Part of a small language model's weights.
Size: 23 layers, width 224, 7 heads of 32, MLP 576 SwiGLU, vocabulary 32000, 20.7M parameters.
Training: a variant of Muon for these matrices, 339M tokens, 5166 steps.
Each number is 128 + 24 x the weight over its row's rms, rounded and kept within 0 to 255. Layers, rows and columns count from 0. Numbers have three digits each. The size before them is the row's rms in percent of the matrix's.

# layer 14 MLP up, 576x224, rms 0.169, rows 312-448, columns 128-159
094:143109135113105143133188118116144114161114102134154129152125135166112137162096144109099128128140
097:134146139147179137145115124135111108083092137109127114165084118072158129150066133119151111138140
100:115069113146149121140077114121120113125156122135165136163136179125142138151108104086150141140150
101:147123142106118173140118134130139160097125108149153103155135125115123108154096142176128134091101
095:136110146175112176071101141139167203153156148173097122083109087147146136107128112129174142147120
078:136140105124101117191117147128108099133142137070119100133109131161163134187126143140147124114172
087:112135174106109114155136153097094119101164099150085108115143184119109190144111128140087096113094
101:106129148168085103106145196117110155123147116107119121121162131109130113159101132113159108136123
105:103138091161118157074126094118167149111138171168165146146096109111068125115144126125124118167160
105:123115091128121106157140151048178175136117097103087125144120112140140121105147088121154140154093
117:147103158139123138125151139147091155142128147142151116118142134091097142137123109140151119092108
106:107118119080148105144162125136126147174094102160122112092143128110111129136184110123139132106119
093:119138118174099071137142124122119118146119123145135150136138126114138114172161119095108124100130
098:126123166154136143136082128152108092192111124146154156133100162124094109103150152127159144114103
096:137128125144104102106110106115092111147151111154117110130046110106158094150108093106124127131138
094:128084152157151151157102133154144124144144158123112137113141126155120168119147137142123110125133
102:131161150137151089154086077137116130120086125144136137155191112134115175065138102139148133130116
115:101129140099170134169109148094153133177090133161127102105107147131180164128142086138145110111109
097:152109168130136159150170100094141123135110113155140144154122100068133104126133143108117120175110
103:154182152086111126105132157151132101094079111122120118110127136095119153100109112114161173141164
095:152102103119117100128103142154149140109100155137124098152073166138120087143074106158166095141136
112:101138100146152130161150105118106130093124112132166118119112163121095176121085087116150113115146
104:172139115093106126175143125150140166154099141100132105124134099101099124156128150137101130073115
092:078122136118150122114131136086114121121095125163109124129136129108097123143108150134173127129101
099:133133194168157092151141152108150115108164096106160144164117109115146126105107173104141140139135
101:110113068186124149134131108095087122127148165100109112080140121112121136158139139160106142125209
116:162129156129087111134120164113137108180113151137105130132084070116142146099126124156182149157162
097:128143092088123118112103098159145127147115128120132154108122119107139138133075131149131132140173
067:146116133081144154155171096134120148123111149115113136119097144163158142123156138140131135115121
105:174132116133141128108119128133098100095092175110102143120088159151118116096132119131122152125133
097:163128141122126121199129159106141163130133118148133140124126162126120137097133102123131119113174
112:087140124213097079123111124106144121138100173101117109138145155116144134155139141163108126127123
107:145115098149094131094151100100110118126163125147121087152172070117184109134124118114097132143102
095:105118188176128137169093124160095143172135151111104165181099104164144116105139129122097167135159
117:169156102145131144189106110121149112135087143131135093092121139141181120115141150125108165132112
105:137098101109110163113100152120164115134117140106128117165120094103149127125110123119112112114146
095:173100146127111111129177120158129097141124110098104118150127118111075123105114127130186105144108
095:122075105125164123105137146112104150102106147134114109110127138119150137131137089163153166127086
106:150118134137147151123138128121119172133150124088090133123115154082106174163155132109163163143131
073:080112126150141129146112145109123138119114088105131146156191133122096148100129138150124149137115
097:144128130118147118116117186111128134129145157139110097165103130115133156127131120119153127136141
105:073154165106067127121117109144105188105135117122133145125183081146076227107114176125167142133106
105:103089145106152131138132138171161104103148124137117138075111113151175131095109131189108113074137
099:110114130148129110134117091142133081179102134150151121117152092147086141141164130149097146115141
098:121105169129092140103132129094118096107147150121135141124099152190115120134162132134126115122155
081:138109166163094131094110150132094147106142103154169128157126103132120118157159136164112145172111
087:133100092091136119138153144116111128145118106143089152187146124153156088190155122137112145076155
090:151168168136145079131198129146127137133118114094099148175193147114151127128134127132112142149138
094:109105126079116104124120107109131086129131127076123159122113190154099102127166108137092184116147
090:151176090102150141123114124137140110089108077124118128120109143106091115138146181129126129150128
083:106108135167082107162140175171108147127121169163126140113124165126149195155127111114121124165130
119:140124105179147115123109097090130111142155172168087139161073136163117142160141095101101163140133
096:145138141117108123122121145111133119151123068088144093131152114061136124104119143124112129110162
102:087087111119169129128196136150084113128103138120109103122140124164170127177175124121152138107092
115:100159135128086138078179134134131108107175191120126143100141156147129114135078116120157172101161
097:109142104112168148125120113108158122074127113143087132133097118114144125159155097111161117115104
114:092105129094116106070120125141116108127138120120170093116111119095145103121159124112149124140110
097:141103126082151111122129123112137145108091157117145139152144138195118172078107142154104130142126
106:149131105090138093128105094093116130166110137073135134123141115102155137105117102107126098130157
106:064162108170151125120150118128112093156110116132126106138121125078106145094105129119124139089106
108:115137151126139118140175119130151138154095108155125101143072119104092179139102150111156116049107
112:151106128084150173108193173119157106148127159101135167134109143155147145131094108119097140115114
088:099135136142127116102151132100157144117141156120115180137080171148112126149155120143108130115142
097:154094141153132160106130117102127114103123102100124132158091116124118126115132164099169137112077
105:164172185147141088088142152133144147137126147116120147111100174106137142133123111118116144057122
108:150136119077150117111124129097145128127114077104136108130163124123097125142125103127118108138173
097:117123148145082123110132104124121111121189107130122094128142141139099137165152190094084103130128
106:137117107113149141116127135102142085127123082138136113078121126115065113133144149152151134111127
086:110141083096094129113106119122135125138164099146136136099068146143127136135132126117162078124102
125:136111133134092162160109130110143170146144152117117134139095113097107128148136089107111102164115
120:094124106118154124125156133138151126133139129120115164175092118136137104117147134144132163165130
101:111185151162125110133095140134126142119163121110139133126116127112171105185120148138143141129118
109:107117092129079116150117151165106143115170117136167124130132142135147146087133140100093125095147
108:146155146154109066112113108157103086138113118079119153100119138113095095135118127161139106104131
096:185117104131145095115169108159127127106123123104123151093136116115151146121152122147103140121140
092:091118091140138096156152126127166129167105111085160088122170095112133071131133121080135142134117
105:135074091141132115067107122114122099125149168107135113149157156128167135162116118106111140146123
106:142107140110149125137144124116117150113130157137121115163132131107120139080116084129181136138109
106:101153132118114124149136141134188157147149100193129144115145130116118140126143110093112155137166
099:104103143125098126107142131150153126196116128130139162124141133140181081142134145100143084124094
089:079065100113128126160097110108177203124114152141143110145128137171114119164139132111104135159148
051:089095101119148108128148123104163124147140147115075189123135088148131109107111150111138127127133
094:125110136119138089144120139126144156118174096120122101114151103114140089125097151103101159126144
106:087116142102084123138139144123144136126121152161137158127130119114118163148105174173120110069114
097:151129151116155184126121163124120149117127161120113131118129123123094154102147127116144124148157
101:101127125139131118133161135126124116132179139151117128172132195144143120141130090132121132135159
111:130149142165170078135090165132130095116132174111151090091153117109118160147142174152120114133156
104:107133111126109127145108114177112130124128149143148148157131135103078154115151158121166116110127
113:137137116141103105120118102134125081156104107094143128138091135159114145145102143148161142126078
093:150111170139140116175082117142122142127175101145093123179129120129160103131123127139083111113130
092:163133172136114078150095167173109134143091115151157115114139134153108131153156098108106108087137
096:137166128118136119114057106095155111115133060106153099114128125118128145131142119139148089141119
100:145123132070121159111107163110116174137103111112106131094185158122142113124127122153102126151102
101:154163124131118118100145143165152166162124163151163130133131121124134137098133093141145087125110
080:149079113081142116120110079076149113102107122116132123171113118161132123124118121159087093146148
100:154114134143146123159168156172088150120146154136140073154128107133148128140134134142122136125127
090:178109142103152144129168132136110128099177113112115142136129190135141101153119140158098124150115
108:126185099094167104099130111139168140107103095147131138158102117106091136109129105139149131163115
101:167130132152116067126132114132143102154131169135158087065154117143131130128125127168114123130111
093:144087072103131138159140098165141165152121157149154111118117174154129099142110104171156117154135
111:170143113129145106102119132138131137091136146092139133148148141138131146137133133062119171119127
095:151107102140162107138131099139123105112110130148115118165126131128140121110126127111120099140116
103:171167120149112128157101146151171157126106119143128089120123139142137160115186161160146155099134
102:101118142135143112151082111165119160122120131089163138147161126087092115157125150124070132159128
091:106111167141107132100146112105111146159110087069132132086127125144172166117138103190130130103116
097:145102096164110142122135131105153091092102125091133148116126128125136150157117149150143130144108
099:135182137109136128118137144117123145106146138159120161164137096144183147123152141104166143112144
107:095160085111094191131114119141105083148087153086144136130185097153156131105113160103124135112126
106:159111170094093113188146160131154145139116090092123144104156149204093092119121109133090162170143
093:137175178173105135102133153073104142108153140167129144114122131114147103104101182144103112162101
038:138135088126129173127131183122153106090155140136166181153130098166108141180152122121161144119129
036:075133105106155105132133166131089149134141120132099157126122138128130160153161104138106106141164
107:138070122146154167097135109148122155139150149091124114128115093140156098086101149114157103167080
095:115086099114124126159147126093105114141160146152104123121090133089125100134133116134143110153106
100:100157104107118147086129141099116080130137151145150166136165092165179141118161136141127129155153
086:167094126138090142143153091100092154150138152087106147134180177148104115170157140153119134113163
099:123162133123160137092121171096154145128101147094111115136113133110065152074114122162109131118137
102:083133142138069149094115143137139110120150115074136162117125141118123120132140151135134104109139
102:147125142150126117159083145105128103168111110112112131131144116092134124104144096178152067105143
096:129129127201108183138151138144139166137133140141106108093072089094093157112130129106116131148140
086:149148115144120172128125130108147118107138175130116148137119150132157093107098150171083110084074
096:101136132150136146100112117108089054123156121175115147144156153143112163128110155114107124140136
098:125151085117130080122129120106127110119082123157141072112161113122142139169138114163145099105115
048:106124152147162111131163126158105149138147111123100150118146160160148170145105086147110126181092
149:127115157102170149119125119137140115117152095172118100141116144161130139132098122101122142172108
089:095131145119128105147110124092095143136091107142087166137135135111099117161139121101137111137169
117:190150147109177188114124120131143131112160084121170131155138145145124108085112122185095177145126
095:120112153153128117170138112169132133133107141134110107099118145113063137150129131141165149141155
097:160133094122124125139149090155066104104146116127153148119140152172157146144158109149124173092189
095:165126115118111143141119126121116119139131100129129154140178117130120128155107126109106145092184
084:152120149106093171176139128134131150101150116180087165103137140117025127117117126143114133100134
103:118160076136180081128111111132133073155150132144158155113141123149129167161098105136127106140151
102:131126082121145138130114124135072151095136129169113144102145119055133147148116101134128125176119
087:123147081141134114116127113148117094145110143108097141124130157132141128162114103081105122124096
090:158149149183169112144134091087094104157166157141136160113120095085096190110108155121149120100155
085:167144125124183107175114125122115111110096147095128134149113163145119089092120128098124112075149
101:130121136129098104143147114143149096133185135117153090144134159103102120111158119154147134127109
# layer 14 MLP down (transposed), 576x224, rms 0.168, rows 312-448, columns 128-159
096:150129151110123134084132132106079148111133085136117132155173160135175166108107100151129129130140
102:094104148118104110123132134133149104118117122148147133122121133131137139115170134114100129151123
104:143123164129109125111138150152133144149128096105086135116115147118127109150126150138115127100175
091:127123186145133153100130085138110122124172117113114154157144137111108111114099101100138147108118
101:136132182152132156139108095142099131119140119123181129107142099150130138120088099160139124121135
080:121106124089124130126123125080150175129113104154155120075101123112124149140109127164129098134093
092:143117131118112141123136102117124089126083115121103130076120148122149134159134188152163137137115
121:153152063147106103165125148132154099118158132146115118135137135128122148099103163090129120115110
099:163140154141144143090128114080097138137127165144131128124146139123119152119153142115120084134096
109:121105128127149084150092160099177147096086098131131087131092140169136082153141088125152142168122
114:089114109133129137127122164125152106093158155132126165119127104148109133161121101096135145107099
103:179172162133119104135146097117133141121105110156092115178137143129115117146148146126127141126123
097:146114100135135127125146129094117152107128133102123144152147165188149165130136148119134103158155
101:128087154142123144136113163136104099119146147137094119136106134146123123122174148141097125141165
094:143136065128116119127140109146095141110142117152163107134097143105126209100093110147133095150092
101:111137127153119121114173120122120165119179133133112152120101149164122132110126115111146134150165
106:116105141129140119113097150081134106124127105141140134127124153084127111127131111119147071076095
108:116085128136102120157121144143169112113141135147119173109144121147154065144138145143127134119151
094:158116100152103060149129118163095125132097099113126122123123144139124135139119092178125159099091
105:113117101152104138111174163086108102105164096123105120139139121156197119149123131116152140121141
091:111116098108139112134100129129119173120127152125137130101122140148140094144114117166141150132124
109:123146124164120124162137111200158118134132135180119080128167103078109120124162109090094122134140
098:127131119135151134149147108151094117141080131103132138151168142185107154105143114119118127125126
089:125085088133111103104102159134133123100137092104104112140118084130147084142120123110095129101098
098:103125124131132111118122117136121185144119142143100137101081130125199158131154110126097153150095
104:114160135170108122131149115111127150125129130160118165078155146116106113160100167097161126117133
109:149123135127168141147132139080092110093121117130120155129168079130141147143168105155160098117083
103:096165115195122083142098151134133125117138130109121149118175149101134186130094126089092129148135
074:159146123134154119128148099120170178106125131179149107114137102090107130097119105147132172156101
096:094136135117158118134135170085137148086141121126130102082139118123155098157158110132166146093153
099:081174133150129098112102173154094127105116169089140147136161089162112120140108109124114100166116
104:139150117173136123130099106166138097117130108151113135156142131166124131102101133102113068144096
097:109087079127124132158159102123145120110156115134097129137138098132157102119108140136152121156122
103:159158118105136140118160122127098157123111186141116132113118126143125157131083131146141109139127
136:148131119135077157149131107133155106164146159107130082100143097129132116132114161117115119072130
117:136158129105096164094081163122078142143128122094148145146143111136164137130133114119171139120125
095:135078149119120146151101105139117137102137147132111154119135111110117145150149154093152123119151
093:126111135093091146122103134126136112126094110155097147147116116154107113126125158156146127132091
103:144142089130152156115096164144144144159095176173097120140135132132118133154101090122139117111097
078:151122137150153072099116180117122080097096136117138122113107126119116130124131105164162167134168
092:150112107104112120109145176096137131130173065119142103100117109131152164087130109115133126119071
101:142142180081155152143112149152117095099116111101141098147106125162166145125139159145117120135130
101:167075106124135150116095118128081106166114137164079107121142139152147123108147101140160099136163
097:109120134137145121132142054137149114096134114145100098120177146129113117133124165117149137120096
095:138110132132097132120108151130166139130131156146178097073128124116112124173100143143110149119132
085:090146204098124130084130152135145155160138134135120111148114137128118127128147090111134110157130
086:151115107107115100104088128140130158103141170161102134162120119142137129129143159104107143148064
083:113121117122107111145092168137112164159099123125161086112117110126121115150113139126158149118127
095:133129056083107130127117152149127127132114108154093133120135163103130152124133109116133148127164
088:114132130119183154171083129136137125164122144120134157157094154085121082148138148125167115100155
096:107113127142145111124175172137150119126125108121095112122161154126109098136119133155151104141130
110:106150158126116117112155075158127117144170166130132110106135135152139097143146082138128100163119
097:151152141156116120112098114096133140150114106152122103124125093119082120119159131091157110070135
108:140128125156163125115182101093128127122119128178149105136127155158182145116128095165148123111096
118:162137143101158150143123163137141137108113168154165138143117149140124154081151116172182126127129
090:155109174147083170113110104059162131081137111136129140128104150140152131115161117159140167141131
099:124101120107115168153134103130138073139107089126144117149122113118077121134170103113162161111150
098:119098117115171124155125159136113136136135114139134116096115146185140092092127127128143134105155
107:116136110123103110153115081133179173116105158134135171130147053136132133133138134101153147117156
108:153108105136120154118107135110100123122178096143112127100175110109101141110173130174091128141143
110:084158135107156099122106132126132110100120130143140158145149133127136128152096126121131100129186
105:163113132129123143112117127119118100098126137155106133133186131121093117163108160143129150131129
092:103109130132127101113103161132138168069151135101098135133132141146122107116156164137124093129126
099:072163095125151107128136158137124134097130160134131116103144081109133127159152148110156139158139
096:120173135134132130149121089117124104128103086158092095139143109117132079183108099129134116143084
099:134151092102123107097100109162114092115115150139134166135100155113114164099153134135123116134113
090:147112133178086132128112132131138087117107129146163148137109134155157112094151153162119148137144
109:122123140114149153168123106105162161174159117133106110101092115114114155114136110107134116143170
090:117134088117152176142168146124136093150121159135135152119129122163125120075135073095133126125165
102:172176129145156146116132126152103128108098145153064124133170132164111116158126138113114127128137
103:129146126163133143148162125133103182095170122125099133142134098113132191117151144111169093153106
115:128155175132071122100134145140085099090173114153116160124186088136143129169134133143090125145149
106:114141163180147100127160101128126154088132114146125148191143133116087124152149091146146113137166
094:127122150132100111068134084093152183126167115111138153116113109169145097156145134136103110120106
093:176134161080174119088097123124138118101103123124162099155113098137155121141129151118155139079128
087:115093129145099120134104107093119122148140129132106138107111141152134119146130154138125136119146
090:110109121106105101137110154099141132116124087134100131175094120125153104131192143169115185132113
102:176100093138127119113102149114120128171066140131166138137129075133140115151112150140123095174154
111:116189143119144135103113147122068119146130126130115181138153100128119091168137134163140110131087
108:136109182138151129128103198119109136178063119136105128154167124120129120105131139153100153119058
091:100155158155098160159192091134110113076152146105116158138152120155144130177116079139103133151124
054:167165138153157121138144127145110118059124117108129125113145193121138131130118091146091140124142
102:132165124106077148137152109141148124179139109100100164145153111123109159146103142076112106133162
114:114128135117107128081162130133106119155121123131132122118167128125124137129130088132146117101109
095:113128131109079140140101162113169139092167115125148124124115149135122146104093130134111146140114
092:142146111139145124097104130163109104148166154158098091116115162106160088159144128113138119104134
105:092122138097146151101154126161152145137141149148091117127179133140184119149124125124130101140162
106:112133091153151126129145119098105151116118117146166102131182153133124158106133158148162101152123
112:117126107154141100135081119131152109151108149114130154164161110112162164085141181112112101132109
092:145157143128096127085141097146135116108096107096126096112143151156083115135142120123172125152103
095:128085053112129162131165137107141175133135117104138103114151118160117101144102143114140123124148
093:115147173184141127141111129090115120161144129160112131130143133122132079147148125109111123172111
109:133138171088155101150156121152135119149117176118135104140134099085124100125122100115072114165087
097:129108127084138180169174101145143136099130118119122115125126145097106118114121100060135138141136
088:145125115130161158154092123107124086153114094139114130114139124130120166110132121131136148124156
104:158118091127171119127138159186123114142143106133105132158140076124145095072168141135072126135140
090:126101149084059100126134110120122116129161150119141105102123131104130145107111122165149116136108
104:099108145152136158122092134104148153121119126114090113108122107109139179117123088165141099137117
104:138097123100117061102104147200067139123121112154111097126127159128145136094157134101115143145118
090:142118126117154109139111126132120151138096143119127120143129112106109106154149130102159114093121
105:162147135133141123130105103135114131160133158084129159099127110128134124158127107112083145118097
098:110122095112115126177122108149155119130153085125091114133102103108119189117141113101117131145144
104:117129112163147083156154156144136092133139141108150142120153121078131137125130160169130128123134
100:110121112111109072104124154132133106130128144105122125131132139116125101091115108118172124140125
092:137094138122144128150134105109090141107092097107098121154100159143095137152117115178113142103096
101:106122120120174145124112155086132087132130160078154115101118142123112137119076138166131120144096
098:159155153103092098109090132131103154101134121116147122161094123153177154122074113122134127140135
105:098129184098163122090091153140117097143152091117147122123156118095093151150093124094093170123073
107:119116110159125115113138089090161133097047118093143142130150112155115121138155095097113166116108
088:128099135119124152132115087097160137126102138129124136102138118129117137102142147125116141072118
048:136138161125128139097118078117135124139140113126161097102138145170128124119072137159083153134139
051:168146176160112083181113117155142160112126127119116125112149105112121127157117136117132151154076
101:150149156157119124117180098127139152115136120110126149120126143175142132137116137136106100106124
098:092130124095119125135140154151134123114119075095158086121137133132118148110141103142136105128075
098:124114156115125184163186138176123072102162076119132139143157103166154180121134062125135113167131
097:129174119121136119148166121141134124136169084176127113078128097118120107095094089131093100099113
098:149116127126155169103152185141168133126123133109155116134141110110087135142122083156164136146163
095:170111120124108130138162120121122130156155126173116118134119103144165121122150118100155155150113
098:142139101103138169121120117105128086112121125102155081141100101138160117159114138077137139152125
088:145181110133122113126129104134141129104075138142138133118134107154094119112111126113130141128073
094:155144141118159126088127076091101112150129114138104144142098135133135141139112136119093122156055
097:122130138146107101132097123118115083132117121140117135129136136101119130121138154143139095146155
108:145133171139138125090137148139141159133134120118135096108139151143147161127107068124164111109194
063:142132164129130128134131111107068170130142108134143191111129115136139153132150145098140104148116
117:139139120085111124149138140160127142158121115170123125095104127134125142121101125142151180118123
094:114100114163083185103147179087122147128159106138091107102117099100093149121119101121115145119115
103:151120168154139132133134145159140129138098118118168111099124118118121181109092138113164137069129
097:134153133108127128162156151126140159144102133111159113136090118119145162140135119113103142140119
098:122106126145073115118106147064108139120130101133116149156136151140128157098156127129131161160131
089:124066151148101150149109127160122107170114146162097113119115140102160155183130106151139154111143
084:095135111126101066088147169137113110139150129096117128163115164170142122116120137098109128104090
106:133126144143096123121147173088139071135192143145130123130146157126141191083111117104139085118128
102:180160139113112096117123163085112149165130116108147172133147148111149135132135119117119135120107
084:158132159172111171145165155092102110131149137144107091112098127129166140133134175083103086175090
090:161099124128139113120123089124082130216127145113165141108138135093091106099100104142123160131109
091:127159110100099128196082101153126157164133109152115127130093110149136100111162117201124110143105
102:135127133128125142182127130106147111107160127128142106155167125123071143142170121120132177113150
# layer 14 MLP gate, 576x224, rms 0.179, rows 313-449, columns 128-159
101:152089090118115135109169173136139126115099146201125114133073108135117141150099114156149105128108
095:129134111166144130134132140108142145134137132153122123137152151149148127151128158099213122151136
092:137105115107146114100073107160147098116164160117117154079152109128141115150128132132115108147110
098:123130142135115112116171135115115079153137145097144141133134094152119101129133147121101115124104
074:115151095162158079110141181162143157115153134124141150142092152143101089097129123114163157093098
088:096097082112144125098115112093130130119106135150112084113131065111098129146129118130172130133169
115:139106115187119088146126146133138146145171150125123114103148137129107115152122121044141128131109
104:124106201134066135131126190152118158114146092163148121116098172097113133140107130142110087108152
101:115115129117169076134150114092134125156132120117117111152135113126173080096098125078169142165087
116:088137150137140116153121153142091139154161145138152118165128105123100121151125117104092134183171
104:130111096195131138144143139114104120086125124131142167133122127178130102120124143088167118125176
092:168120130147084082131131123108131151142121096108165151141115055152102115139111141144100121097150
095:115103121115097105113108135111130143165106177120127085158141107133174111102162125130119156179101
094:104133142104107128077153150098120096101093141132139120138127089084155094106106122143116121160131
095:121123092123126085100114149131132138108118092156113128127132117050144129141097145132145150117150
106:138118119111136151141146165128144143134061127128105149130150177127135083130158131111123132084139
109:137120140139098147077133107134178142145110113106123074126113139083080110132148120155087137120149
092:124140157142106111123137116108120096129125142109112095116134143120129143163129109153139111122131
095:093123141128115069089077111140153123143109158133096126117103127118080110133135134146124165156120
098:147133149092122112112158146117151148160084075131129096099152185149109155141075159131125119116144
110:144150134141121124161100125111153144088114139176113055106087147147070138105140092155129118131117
105:167155138136102141149091120094113148153153122109143151084142109101137143125167158144144146146138
092:135115161135083154106129166144127141112109064152152158114149130129085113149106136133104120134150
113:110134129121101125133170164127122117173171110168132151092101104135125094170122160151106100128122
111:161118170090144138125149155114153142133151162062149130187108106125143113124118085115132131143112
106:118108170109142093134098135121117142102118126168113092103143110119158100093133176130122150139154
103:095154145187126119099144141164147093151128106125133126122122109089108137147134106133148131128112
069:115121142147181153122105153125138151101146150098132123130168147114155091103134140141142101121156
098:118114121142110105115132119125133098093131121167105134115160143100150064101123113119130185169209
101:109147147182114101146148157123077134168106137145135161107130137110114154151097117119163110104114
109:102159144150123115119116136144123118158134112098095172111139160148125123142122135160194146121097
107:140161120131139174109106150105144110128125111128125138095131153126140119124133128180118126116105
092:081131129144120160138141126160141103170123126151096101125146134120151121120099115113119184143165
112:156167108134099131149143097155128086174123114095112083081161099139134094138139111112080159091129
108:103126130092102136127148143139110119147120132126106123167140108122189119127149099118125124137068
097:102131099092101100111105131101136117123138067118137161094109155168184127135129077121126146125122
099:155083081095145155174132121156132089099113073117123104121121140149147105124137119154136096128105
101:123102108127138116132147140144138194159084131120125113076125139094126169111132121150167147129132
072:092135134134141111137134128127117148118123159169163147127116100112110161146096153147114107140120
098:071144093121134136139155130137149088101149158112130133154181161127105110136118124123096143143121
103:144089137103082153130112152110150147098118099120127046124109128178170126122124123126201133138145
107:127085149154128178132154124104134150160156122137102126173116149132106137120143115124118084155137
096:126109174112134105146130132116127154123130142122117105139193094125106125102094179115145170139140
100:105077116126108104078122092106103106149133191168136070139155113145164144109139138130135125066108
076:088099120085100118083137101119093118097129153127085168153104119136112129101115140153150126091146
079:140091123110142127132161160104136144162102135136159151141110142161121104118125079101100135118148
084:097145100089105100102136087140117132138131146131140112186152148168156142118103144116148085158101
099:147128155117103079128144157155180078137145165132156128155127136104133159152126066134127109140135
081:103096123136089149142142121104148113074101116176117102125113139160160109109113129141163136125127
087:113131094092146164123080116094127172148119067146152122144143132152165127129161097092131139190113
110:130149161150151137136152121091145129076120136139169114141119094126123100098147092156131089146159
101:125169166134098131154143126108113166191119088114118140085142127084160131149126121133136127130156
100:109081084166090124107153117136115128154153145137111124140143121135104109104184165135091089117106
106:132112112119091151148108159133126168120136125146113081116115111116127143129113116167129109126131
090:157112138091122133127121124132121131062112146112115128147107118134155096140130062146117097108131
110:122136128140161129076168132172160112117145141164065119133151153145105139135125078124128087143131
097:093109131147170120072123137136158107163113133134108103101154153095117125137148136126101116110143
106:113121160123146135167127075088122149147174129146149103096113094140157128103153093104097130124113
109:107096119113156153109101130132136073107137127140120146144155119060103127135148132097157113134139
106:099105143132109131099100148157090119151116127134128158155161127145116095133132123124128130188142
107:140066154112147103133148176121150150132082141172113076106130099160122149157122113128160157128139
092:092139127142143150180110139117138138089105121123092133131108118164099109128137136138094101104150
098:135136129155101087118098132136173105136118126141122146083147080127138152109107162172137104078120
103:181145108109179112120134137145129080112152117136140128093082107146141102105148149147139159146148
102:136133131110125144138101155136170109123144142111148126149158100147116145074145104147102148142142
096:134135137119041111098134151091081117167116146138147118130129139136144120127154100085073119131160
112:140150071081147083139085151094128142132147138118165124107131131103129075108107145137130167158109
089:142089106089141112090121132166187140122106151107144124077096130111138096133171112112131127128162
123:134149153129122153180109128149155094133133119135160154106168108123126109158108123172172146106122
103:099113145116106145095156123149159131125107120138128143162123141171146122110097118140106137127147
105:116162150134100131149138186121142115102133083146100131141094150140181128130093092150138134095124
109:165145119113129130106128126103119147078122148162119160114127131139112121107135140098093133145177
105:108096139101134103085113122130127145125154136093129125099116112159135127173121140168095153130110
104:172135175147120115144115132127177137101096083147151152131089090155126124108063086167098101132111
089:111132187134156145156122093101106133137126093126133163116109125180122123134140134118132178121146
103:143129156114125133156129121149166176157124108106105078133122099125132116164153084120126108122135
103:102090131124106134086145181135130171136131125184117087100116156111088113129122101114100145122124
109:164159101130134121118117136157165123119120122144107111143129147128123106166103104143129108140159
103:095135153126094121140114176076182096100144133136124144129132124134117096088155122137132162092107
091:148102158126088155141106135141090110103104158136135131133108082176130147142156100128133142126167
043:106166106117112143109131124116106105154112112142146136092143087176160168138157136107160119111121
101:118142096118122113131127145131140140096113129169055133121141107121079135162136159168102142173102
114:113109130128088105134132126131141139101124139125132121159144154103133162136107112166154139108106
095:121148129139121176095176118124129137131145138105115156136115136114155103162134179151163114115115
096:134104165111110139120081167091114116098133169110147100106133164157121158130135140124126154099109
111:100132137096127126111129096064188083131073096159125120121101099140143141164145059141121162121107
101:151070152128121127117102146135142146139139117141121122168127130145102075111200109124066123145126
110:097150120140118157153132147122136133121123126150145122135145110063105107109141096119152121109100
095:102143191146174118127140210123111152135130141099120112169141112131136117141107133149136136098156
093:105119140111139119191123132156128126133117107124154157141107099123116162131160056124132118160106
098:123145110119163140146121104100156105174102138098138097109136110142090115114159171134158104124120
106:108155110092136122120106140074132109172091121132109139123146113119088131115155103146135103081167
097:116163195133151091160108175090161136191129131126115164150175106125104095162149091146135102140106
076:146139140125108133140126130106120099088146119177068157166147141132106154145123155132178139118176
107:125159126096104154116126081124092102167110126097152156096146126134116120163131073149115181152120
088:085114121136166127125157141085122093131172120134125135139134119119135141126119082083133188118127
113:150104171107123157125099124106150144162135120124135157148143168157125126143166138133146096141140
101:125093132112159100063122133121180114096160131127152135127103110132105124146127124131149114110128
102:139106110137119104109144132105122103136088130143096143138122103110138132123097137112151201132114
101:103106123117107097109111146157132136134147110123168088147163128136122138137144138145068128159174
097:122140129143107115152099145132170127097141120172121118148114137129135136093129141145130161133143
100:125097133143166136106131167141120140128105158151137142120150123120108136180144172093124132127119
100:130119122101122149123110141122159167113136129099157141095143144078163092128139136123078170116175
096:104092126088146123115149169146138135123131149166141133066073147111118168140147078120102135110145
099:137139112088149128106146126160095172123128149134142112171114131121095064142159143064092181148132
103:141150132109130135136127150090128140132138097139072091137097094129149149135124102099080078127146
097:098103114140147147124110108128107128140088160142133104108144148130100111091108133114097104172123
111:106110109149136150123125164120159200125107091114147082144147123149147150157095117163111114097137
084:155121114083116139079141106134118167114162123111136147082074094159129124141122130151113124154117
037:136115112175134144132130146163157118130106138155162198148111128134127115146115136112140153099123
043:161129158137094173156110102116163135117121124130120099157138124105117098118117139124156142115112
106:099110109092132143140104112143144081170120063108118127121170140138140147140125124137105111156140
097:141112103131106146112123085085090136151135087161085129124089108140128121161140158166131093093141
098:145072144149139127135137128149168150064106121112163141158098126148131103152135158135162143162162
089:167190100115121168138054138092161131152129126143125112122107106093129136092122115101153123118121
103:051093088153112100149121123081113141095137132122134116167157149128146125133127100139160134145122
095:081147134141163160145106129133138115122106104083134169120126130126111103093148118130130146108134
095:079131148127180171122129200109151128102095141142084084119150131124149096117148129140140085125146
097:102145107148137165114136150142134139131139126132114147142116154125124102110179128125091134152138
095:104087155139091104160136151146118169102133127108115119147161156143195117137139125127098134180088
106:119188123124168096165120108138181109147136142089103163075115134112126108123104124119140168103130
100:113118109128084156113088054081095111096150138153149115081084142123133146148115154139147101116097
057:101121099113140120141123129185136151156140146144110122145121147146164150175126101158105129148102
156:096155138121115111140119126123149103094141114105139123188109089151124110137123100126098115118143
095:150120138131138129098171115155107120086131142144170159128120149105100078102120115127118130154154
105:127119100108131127110128090167145116159146113148119164103093115157146100136152063117100153127168
108:087098124085192128118145145126194137161147101110164142099127125132163137110151089094078118099149
095:144129089115125168152116083097153130138121138140107089148167134091097146076130061160152095122114
093:130151115096101132151119169130133108125160167109160137115111146140116145112129048154136128205155
079:151111116149113042109131102105144176128120117127085139098127185110134101150136129149121159081094
104:127139101133106101180090092116132112159136080123118172160110113140113177150155107174129129115143
099:123162105095108147149133109125119132155133069118110172122158100143109146117109122138088101150158
072:144090147148113152109118162137111119129173146135161108142157087105141103118149130120126177139120
085:173133137087109137097164154161114120072142130108109099162116098146153119151116111132126144105111
081:153136126129163109160126137103086113150119111100127103136073130145135096129149133158120116107134
105:137064155137164132088141127123061112114155118137106143121110097121132117156089114172150121103116
120:123128119138134105130140122096150066113124112094124077190092182069139149141155122114095107175129